Weights of a small transformer language model: 6 heads of 64.
Each number is 500 + 40 x the weight over its row's rms, rounded and kept within 0 to 999. Layers, rows and columns count from 0. Numbers have three digits each. The size before them is the row's rms in percent of the matrix's.

# gate: layer 3 MLP gate, 1024x384, rms 0.0745, rows 350-374, columns 192-223
# up: layer 3 MLP up, 1024x384, rms 0.0755, rows 350-373, columns 192-223
# down: layer 3 MLP down (transposed), 1024x384, rms 0.0696, rows 350-373, columns 192-223
gate350 085:470466554490615520562369512463465483425485470444514502588494522509463505450588530495505529470495
up350 092:571539425524480474413552513522531468591490487581550538477504405568512486490481469500505468487506
down350 088:490503523454472493442455540527525524492559535431508610507516506535548514512486483482463592532467
gate351 093:500570521540506428488483526505444505457479538505497577505467461485426526559497447548484504488490
up351 092:521479495533498507471463400546498470464504518476483439452506486488593547481450527462523492470457
down351 083:498472523534490422482503539461513518545497521521495562485488540585547527529478398506441552506486
gate352 100:463568498528480529477525508461490569511526405587474465521437583520426482510572470501404561519475
up352 100:557478449453493486411474533521495539422423515499527416517533478503492522491416466437505559476556
down352 100:505516485486542498453542545500503531512564451559478444463567410539497499446490457522512465549483
gate353 077:489494491487474491482543459492457455414472492539444448529519412529507540496524505488531521420518
up353 080:480529525506552472484486534439489447495461467514533536471537483490438494404538500528488446574557
down353 078:463426444506502491508558476430508503503504503507507482497459519512482502501450509510556499495476
gate354 116:551495526467482542551613475474477546452439524508478469384540560477540533496499533533506520484520
up354 113:501503464450514509513516500504528481585460560473527474511541468511504487542466507559489526438580
down354 110:520508452436535539485535442489524483417461457495440483541524564505449517502437542490487441603522
gate355 099:478466542476578455473464435530530545521507455433585470517558470417468484493484466530426518506506
up355 119:447499456504429457466547520531471466483477534528516537512565536510478543508511511491484479467513
down355 094:495487484502473518499488581501481491513493532502488583504501508565504497493486529520503483488518
gate356 103:504478557497517555550525505585558499541527497507457389468492500474486490556510527503490542559486
up356 109:451524503405450441427492501492484488510467465480566507478473486507517540470485492503445494422506
down356 106:475505519479483502554553530523491502478465465460480608575512549573502497524469492472494581496495
gate357 099:579483497484496599526493487512491507560577509527471546520507467468516504523512516536399445446526
up357 105:508529498502524356413515483509458464511484501510507481437539491512519515547496528541505591549526
down357 106:506572444556531517562470515486480515556547536560505491495485496548520456474532477514482525466530
gate358 098:496542512488479548540451532509494451417469456459541547510462462513478522504554454550547524535475
up358 095:535464492519497471475472553414524505435533482514515538467490561523493457483490488505482542440503
down358 094:553475491490517503504467579523475565503459502558500472471471541483510470498513596516542481519547
gate359 098:541497553448526496451500551470415500528528554473523501575443564532540491500507519570475449549547
up359 092:530513428561486489470502517478477497447520515530539482577546513539526536475526545525479523468494
down359 091:477474471498482558550501529477516478514477539537550474501452482454350502446561521509479551550527
gate360 099:498450554552566453440493490402492540453484526425548482488489524491432498525482518450577493547438
up360 100:488495465544472455538419465423493524515535477511517477427454489471483506493450493507513566392504
down360 103:461486528472564508510515477541480476493492451484541519530493461463513482503509531520502507472477
gate361 079:562489489572572528505493455542550524443511506453586523471427508471465441523527495477481554513496
up361 085:484446422585498456474483483466533488532563429611441502495480502544546525525486506459484464456528
down361 085:514528547508563446490455507512576472510551475487538585451498537621553497450474475503490494484448
gate362 108:517468444527536510509492490489464504502535510455443485456542437505414541466537526414525521435533
up362 107:544440474518513512492499533445429484559491476497540539575513511544551487471540514473514463564555
down362 107:507483484438479526507491470551521560482504475480483408425448480480501473473458500540541494483520
gate363 115:473520432538467440604466496464445429481501545596493479433554572538546507385498462494426510432484
up363 107:484478489452544518483441514415553514425495444477530527494487571509492520542509510503512433439483
down363 110:493540456478523548479564527569529535468460551533466452554505473520434470544541540503543488439462
gate364 092:563494563542481583494544488459470540523569446500473459517520452430459474482498483427502450593525
up364 097:528507560574503584491480573441421487536500499499507527562515474526494448477548488484484533521560
down364 095:489488544493478495526491439497546521573489489451482451467406503500530477518466455513457477494431
gate365 125:563513513454485500570515478514474443525500555508443500526556459507502498460530463520481471525554
up365 131:442496541465494510537514504557586464497489552500474505480499452508537503509565453531449495475546
down365 111:488514548522533501499487373566523452505480484497477381476535480434420444469527447491485502469486
gate366 100:516499464544518555493482505438422484527502503517544488544542437527538438482545478481465472490542
up366 107:488499478442507451511469516557566462472560509512479522466443550518520560558467532482532501517440
down366 103:474546490541518477483436578497444487512472545490552543504561447611450471494580492479433532514538
gate367 099:415498509480511510569466456473449454513485517502527557510555408647527460469486510412503463475494
up367 098:510576513549492495519564465574509507532461507500442520476481488562472526475526425470477538482418
down367 099:494460489469496460526494451434545515530484464489506479447537488441500534476455499519536480495535
gate368 102:592500535524534563461504530449458511491533564539546522563510474530478419506499477567447532519549
up368 103:555489558495494517499546474544541510440582480516513466515454424468516426497502473503456498480478
down368 108:494417479512491465452520451520547520477529524513494489470441455455490543503360512472538481462471
gate369 082:446506499485486514533489516452537494539465462429522548501432512458592524481515444489531366516471
up369 088:483563537519562501481477499454463498456505497472535543559562520471418486468548469548503624506562
down369 092:511528522484511438440456361507566528557510456458531501475502499431525485467501495507556493520482
gate370 093:487466514476472536489468457477464547550436516469489509498590502480505520550474517443409457567454
up370 092:510526522519509519497512561492495485554517537506533507492540521528525428523462515520455488468517
down370 093:448452473541433523466497485473553507486452436430387521468492517424485512594536484430500561486514
gate371 077:495472482514435557484552485451478514454457514441462442540477546520592528469500393521569454554513
up371 083:430463434495518474484485417539452476461527489556518478439530506485451494598469602481464556501500
down371 078:503462555521500473501452512499543515484545484494533631516527464520522538470478436524501436494471
gate372 104:522464513481471498496453501517441556508382542524503546522513500464571510478477525494505508441495
up372 100:473554465481512518457465516470528500530518503530416536470435415514537552527516507508534530428498
down372 105:526449508517556432438547513470538472532524481459530537442445475471576518505480496520470536483472
gate373 104:459545475509540459478521507525469488542440497489460499458544455512447497457506545464558508572506
up373 097:468483439485507479566495468475514520547503460522463448414515470464522523545521488446510540506510
down373 095:515473465451489516493500512486445538506491530454508537530456480480441535454471492516476520556520
gate374 090:466491571542575461543453517469520486501470492444525539475467516504531501529471484445498516520492